{
  "intermediate_size": 512,
  "hidden_act": "gelu",
  "rope_theta": 10000.0,
  "init": "uniform",
  "init_std_qkv": 0.0477,
  "init_std_up": 0.0477,
  "learning_rate": 0.00874,
  "doc_mask": true
}
Each number is 128 + 24 x the weight over the matrix's rms, rounded and kept within 0 to 255. Layers, rows and columns count from 0. Numbers have three digits each.

# layer 16 MLP down (transposed), 512x128, rms 0.0353, rows 301-326, columns 0-127
089130122119120108112125096103053102116173190141104161132143133124155144136157141109141105140128181116075113091148150158099142125119140125150122153147101104116117095167115135137113134119113173143117134147140154103083153126108126156135192145111109094115121126158093125115125169162163110124119151106096138145099139139106125160099115131173108118150073158128126131155113162099121138141082
137107140133146103173129185097165085117162132107109115114143106089083127129104131119131114151149157115109108134106121125104125111083098120157149161162113124096100150113113095141154152108126125140167089100093095136136150103144136143117100133135131158118165095153143101152156120129155182143132094130122145139122123157139153126173112145119140150119121109138142157095180107090123154125105
107116140126084156124107153136133091141104113134163089132155148129124130145128109137134171146102110117109132152157056147168138119139111129130143095124137096150136151129136106094145155134122091127123115118132125100101135118136150131142132111157122115126120140167099125131092112133166131133136154127154131173105099138120126149159161109137110069106111123091120132157145151124124141123149
093142142140119108147148126113142112159107128109119108130138182146141195156117132108150147142145156118167111128152143139145167118087145121135130121132132131137117089114131123097100144135147115069117139103103121134097162093124105125096141083112158131127089158098166091129191113136106135152135115135132144115152149131113144158095084167079162120076117136131120137110122142081133129148135
127099183137157129129149124152130123127140158143119128129144101105115105109108146110116127136108105098119113168115141068136116111127140126096152179120161120134179132128107195148146149131123169140159172094155133153096129088156140104129104141068147109092111140128142144110117080092124129119126138134111047132168151120112139107121113089128083128106139107102134116149152176104181158134131
131090165073109179110107119139113111142163158131108157144124140121139115088141076162106135098167152159153139086160148125113149122152143117093143152118144120099105149181117103105104133111130098100126172118134138132118125113099167149140140118083131142100150165122107145104160099107116126118098105139165144094175118161148102158091130145119122191116149110133137151120075150190083093133099
128139172122138120121114150105119115088159121160107147115079144133124134097107135108146122153141165134134141067153115085125137172157140090160135107133107111123084118080134141124111148155126157157140090123147143079184134136159133150165114113109143138085153166150102153135105115098103156113142074144131112083091131088145137084135135144123088116131127132135198139168136143163149109091102
115102120134145131124118124109118112146109114080131084092164058112154150125132118139157138171122110147134122101128151125163164112132105101142134117105161124107084083141113171140145132166146086097175088114111120111110145083154159133147137145128094154132145157158148147135076186113158173089124116123121113113106165132123108125206140137124123130107151131069129104131136113162128157113156
151135144146106162127153128103137148125110099166119089144162152134140147088137136146155134108126094102098106140119126132150141143099086086101122079115176147151122152161125161150109117136140135158142144117126143150157129077122096166117110156100111111147137119137128142120100149115107126118116131135145142123059092133090163123113152124137062126133157183118110135144129106117150128133083
113120213116122142102102133112142103125150168132169104127117085156121120109126095092144137121117119117131142135097136116144136127127132128131090085164124169142149189111125141118116120149156128123136151144099137127138111091091140149102127160160168116133099159084107165071134130110143120128131145123150199146157122147125147090092130082114113145143123108141115136152105164120149082140127
134195148092159146100108081150123142144103125099111121136112125133120082186156148132131155169117170107127153129124104130136137114148115133087116128130117083145102187165152121198114118118144116122100075121106164114101108095117133113119076151120115132130127077161152115124118153130191150103097091157166127128119136139154118084089122141143131098153136143117145110169122118137129170100114
120140097141114107153148149121132117162150111101176142132103142134101138110132100088146097122101162113117089065164142104146133113146113117140116120092141083108128138097136115128145136165144131133109141127134120128075197180161059151144162127134087137176140144145087122181126163143135122124087132105167088120124128146124163129115123106114145133166141116110091127161129112138127117146130
064113114087164187143126105088152123134144137121149112110173144112113062123134127161106140124087145147131115127127115128104165135121136121153155138129138141147103148135094142130100167139162123093120068172107165131118133134145148147145130135125112153123131092136161157144120140082096143130135100131099111101106112131156127126124156137105159136112179140129128137134087127147146086138099
135167093079125119107122102083092109154125104125124097102118107170164118145161119127166151127170113131103133088139134124139121133131147098134134172120095108126111105134089111124134135173121144136093145149136140151150102106161136099141121099178119138101124126140139115181114143092111130168133099175091149130126115135108139143128123098113156131113138137129164121132129161103135123147154
117174139097107169114090121150111089158114141097124152131089154152145149150102167142127128105140154120128133118148138135099104129153112187159087112128174123112100157175119119117145139137097135111099124096135098108151108091166142127166169112107166148101125169105157155080132135099127145150100112105134157137130109109129158088093122122158177084119124129110123133111116155105111100119155
102147131156141082127155127126110162113107114133142147144105166156141151169109125125107121106086128128102152163189122145134114152097125165150153109099162110139131140107165147130122109100176202131108145098132091144169152120137104129093091137127112141073116150135151135126101114133160103119141107165115108123124142119143126124173087052148123172080084098145127153125103118122118144075121
056141163125114145112141173143126117137136178134095121126121113140160149115094123086159124103141115123137152169174099136132142132115135125122120148121131076111125132122130140143128131144132123156142126075076151092166118123122115147117115099123157120121135088101120124134131138094119191155114115159133088152142158098119108138193103194096102127103096101146112156131112142136134146149138
147151155142123181106142128099114176111142120170159098062098134123099120120125120130128110105134147175112119142115124093105158128142123107148174121122144110130128126164095139144117128153145091130136123084110134091172115096125125131132130084145124145136137088129122154091163144140132102114149154195052142140147107148122141164153139142143073127153105111121112094106099110092137164122152
102150154101159133107138117124128108140116122163153167120120143097116105105116128151120078084115162131096124126087134173116131126129166122126133142155115124103130152087123152118122118135142142146158130089142129107142150119080154118148136124151115101116119100100117115121147121136159137148167145124112111113163147138131134144178111173126173137050121138093097073174098147133190112124139
172138135116112158111193126112115139168106118091097135106121173128135106131125139117146154093177107114114121156156164125125135114143132155106120105128129127116153081133108155132128079143163104124113100102107156115124112134159130134124130129123109149158142093137088108151121112127084151118182063151069140132072159150124171162113150137175091148141134140080132128134095149125093140154123
132121124145147165114123074129083129125160116145126082126114146159161127158164074142123116102116114147146122122115169127124091066125122158090100112128088099122124122143143144131117165139137126139129083099155110108119105126109120159108128129166130115144121138127116168147103058154098150119131150182146179114109170148108136173121140137167077133148113150107143122098164160135128114146093
122113097125162112146121119188150138136130101128152166134114144088135132103081114184152132133158144132134119127159118095129153121142093120096129125154126157134125157144121128075101133104148172104139122111143091138135171094068118147120147140139117116111143127137111086093147147140192104146098100143132108153135118107141125133128117118156179082097120144134114089155108131134162142073125
098175187144106095070134124119144115117142092144131151116132122100125114105096120106126142141146143147101122128168128117094160153085135105191119100168136169114168120134166091119119129136110113137124160154143130101111163085093139134073133148148150172143145112130111089102106115113156120146123131116106147125129172137127139099100153119129144134156093140151134150130155141076107092126128
136134151174072107104123123095110148163092123154148110145107077129158120173115146127149124116099159137107137128122130127100129118141142096119125107099138099167116124161142109176116121150157155158102126151141161130162144129129130137131094154102108129111113132136147151128103128116137136104082085136109134101180121143097124138096192109130152137139124117148139113109134108154119145112127
119138132123139112093107115165154110126094124132136149116110139140146109134130125155145114125105168145127129120140154124179125126149127128142119135119185116150120068120168158108139146134139099113110128125114113140119140133111138128132091111123140127117101129146107131088136143082159091134138172140122109102120134146137115124134122130094133108131131117074118137086142172198165094134109
158113153127118132103076107139169119097137138090105117116126119137121194131147134137150130081129114132141104166083128144141109123128110164088118112152115124137129110140152124134131120131148159156180131165135152142136150173114097116124109173136129101091145110148110112113097138072122132165120094145112132140116145074128092116096102128152159134121150119123159175170146093097137141128089
# layer 16 MLP up, 512x128, rms 0.137, rows 302-326, columns 0-127
093149116134096144101130080151092117121146145126149135130083130131122139167156102143138152119099077131143130105173147124102142121128131160122127123077143127110113118144129132132126106150143138101113143144102129133155120137101139102149128163162141094136126097116131083103106133140121115131091180127150105140141116115110157140133150127158143138170070162101115130184083125120107108116128
093122113142097087099130147137111135146168142159148134132130121124134122116145129169122084138139125123146102138115120137175113138088141163099107142133137096138159117133114116156092087155130175146153112128101124135132145130109122109146096168125099123142128168084141133139144150130142114127130100123100121125125091142135139122091141171146115147207136126129134143119083144158131105086138
142073145126130144084165122155148148111167134134116098152100114117082094138102158144132134132112124126115144131121067135162107137174126152098144126130159115170093146136149174122156098111089115147134120145116121108121100104115140132112102123134112097103132133169122126135095128142116139113146099135170173125101142157142105114150148083142109107107167122153160112105186136132133145147132
145153144128113146106118135102134110134132130080126111182099179163146153092144115140129132146149128158151135134142093134155105122156127124169096131132129176102093099116179070143131083123159105092103132154067133160138129144103120112114105124165125155152140124154133132132141165142074128139156119118127162108062130167153136139130135154105128117126121161154161141106122080153064116143103
128174111144111094163128094115148194136112083142106106125067102129149154114113196134123134141115107128094128135129136078146150122128102163146117125110130153096149114095121167124130126085135121140117146125128163120129160115123139090094143119141113101159123096121137089144137147178102097093126094125074147122152135090136139146139126100133100162176155127126131144147159102091155151103164
132111132143109146160123107112126125137113135119148108103107143154115122110128137156085098067108133106115136116109137166138113110103124123122129138161159138092122099155119118146178174157131119053105163157117083115110125115136126150116135167175085114162129158138161135098095153153137094137136116128149103145159120175090094171104084116139119106144128185115111156122133095111099167131167
119120089136171127134125149093096139170101163104176116119109151155124119135132145122135128149117118110110125073150163122099113141157124151165102109087159207116155160138094148124146125160146094120122123083105110078110159120154098129102154150122108143149114103131146141166117122177139115095089081072158134099149150132153162123113139135117117127126132141117105138103145144162110081131129
093129176145123120119114135148103183133152120116145139180125123108126097153124127142114154184189158115114134150113125135143075149152144156121099140139144148136151099122111107090137159108157087094107086140140088122104116132144135083085126112163174159090084117109144136126134162106111108133133113104114180142151127138108123144173131125123128151128160119141155107152151124117118145101147
112105122185105119120132153186103149127146122108114146149158150117101139118120122138115097125104110136143122129127118128125110128156112108147144145080124077125123140079122163143093146109183089115114145161097127133152136157163171135121107129131099123147111106183165090148115108131160150126108100085140146130135097081161096124153157154126131122104171125152102147128155141129113111152169
111096122129144182109134166133097130124118118124107125139101141113097118113150157111100126133097105134107145160110134089121109104103107177094177101110173122108102158142144089154162133154117143094186155162147120134141133165126107097163098120115121126170134121132150133114162103119108111157105103105116146125138124101111102177118144123075152099199151130116108207131163135126087107153166
100084116127121121133144094166147131075157151139137102152113056148094114119110185107126178116127109164128099125129168102123108104140140124173184157164111146152164145145109132122126112154145117091121118137148106153104101101150101123135112072131112131120129097118132144106168136124128134102113125095143136162134101141157110135145114128125111104088144156094114127129130133115134089138133
112105123186089144122128145168135123099135124098083141118133112110117137112162140098138096112125127130136143174141104164103154114063112125141144114115148116098136155156118138125191079195133112155135105116139129127119111122153144122139146158129120128190108137116084150125190156154139101140146177105140114139122113097139123146102112154122132121166121152114150144101105139110138174171138
123099138178076097149096107111124104158122119146122146077089128130080126146142120133127135126108134127162116155130105129098112111092093132156168128174115137140142132122147179088115114121134093107158118133099117131131122155154118100121108150128155105119151105111164139134136115132152095112143104097160099137135155105147132115163126101136123114116158156094147153151110103103114176095087
118155120156138175189146127152141115121145137113156080137138113113132115118133118154138145113118142105114132149144122141097124105109153120132118135125147139094178102117139156111112114114080142095072126168177135126067142117127169092116103133107123092103124120125122133181116151134120124125102155152148141111135138142154141155133142155108112151128143141122131108152160129120111151191120
135107173137120166116124152164133088161144124128124109147138154122119057139157125183096108157112109145110109104164144109148141133113170113153088148170136145092109130135138138116137170154072119128128155165105095120116143110131166119109128123127137126166136165170143114097148112130133121108141058095187117173104156098134096163118147121129114142142127132133133163105163107138174169129134
159154107140146081126107126114133141172111068119123153145139146097127120119156135100137125137117101147132112105080126114128131143122139101100122158151122143159116137132169124080128162108115123169133140165144114162142085108158135136121140148127115110132127122149115124115124148165133128161131135126152069155135128159103120122119168110113078115144170158130124086139194131130121150113165
116137137087088153121122106174104158131113083126132119167104143095146129119133141109145109149114101105099110183129124118138111124145112120079160109118152155120111153150135168142113157151110121113150163123094155146104114087150137134127136135155100130148129167144132122126163156147163119152148163096146110124138110148152168135170140104134070173118078149167162104154136089110140132178134
138147127195166159107101103101109135200104112147108149155117126124114161141114145112084160113140149136122087154085117109091128134116154149134111166152116127107155126115158133126128131136163102114138129113082116120149127103144127100138119111132086079095100095130109174122097108153139159122105107147134128133102117167142132151129135160170165136096110097147143165155181121132124121157138
130087117114106102148118084156114124124119130162152145166113174095089161129117150084106161138133104103129118136139109118113149114101133139120147159105151120188127146123148172145165138122123115148135111147151117183123121182110110132130105146133110100105115116107170116151150087155135136144128142105118125134120147100131133117141086133122147112111131135150149126105120172118095169172151
139144144127108115117127130131099086121120144092133154134122092108095125125136114153129101177154095127188092109177098142143160163141138111130139139120113143142065130122129113117154087122119111099096136120111082130097158109134122173129122093124087118139138137102140105140121101159136163157064141120127176116102111133150162114140136103139059141107108138160143104155138125097101175144149
112141104158102144087104096074090168146116144157098099137099111136108090111169115088107142107089129125117136120159114159092157120118156098151140113103145083097127100137112127142179117157138077158091166158128142151151109157161105132113115130114130117123127128100131170134096097116071117115138117121127137135113149105100125140156166116116121190153124125131105144092140109104137106147140
113115132059130112159074156126076121099098143164162105192071124091120129085121085139183099111094092138169128111097115128122112128138160142113127140088148068103109128126112154120145104135135094122152102153104099151172128144105130150154093145115136102111131107115156156123131129154131101134084158120141182125143118115131104107145133164133163103099125122093124116138116104153094123108145
127128101150129167112109127133164135097112131151128167103151163124146087151119130145107133119100115158096112134088101120155125136115147136107127174151154175177152112119119117114177157095163088120175095112156117136130133154111138085100095159120157128105098093136124082112122163092119132099156117110142123157105156108126119083109120135117129115124152095105135159108185104099119128130143
119086136140133109138160151120153131148089179118156139153113125122160083130138124089138121122129136131126063136130136125122100128121153131174143113117156116136132127108136119115133088142125141157168156112148130167148109130147112208119133129171109123100132112132164157174121149160109184136146100135107125120119126086106148103168157156105134154102114145134125146117134137115138146168115
095125113115128131126131115152142075097138123105122115126105106092136094118144130170129132131149172119125156137098142109157125122155135102148141103092107122127122144138178126076083157152130115091086130065121120124117127141141126116118099099124078123130102103139158132167138112160102143161092171132154113112087121144120139122135113119141115176176106134137075108123114115140161154160132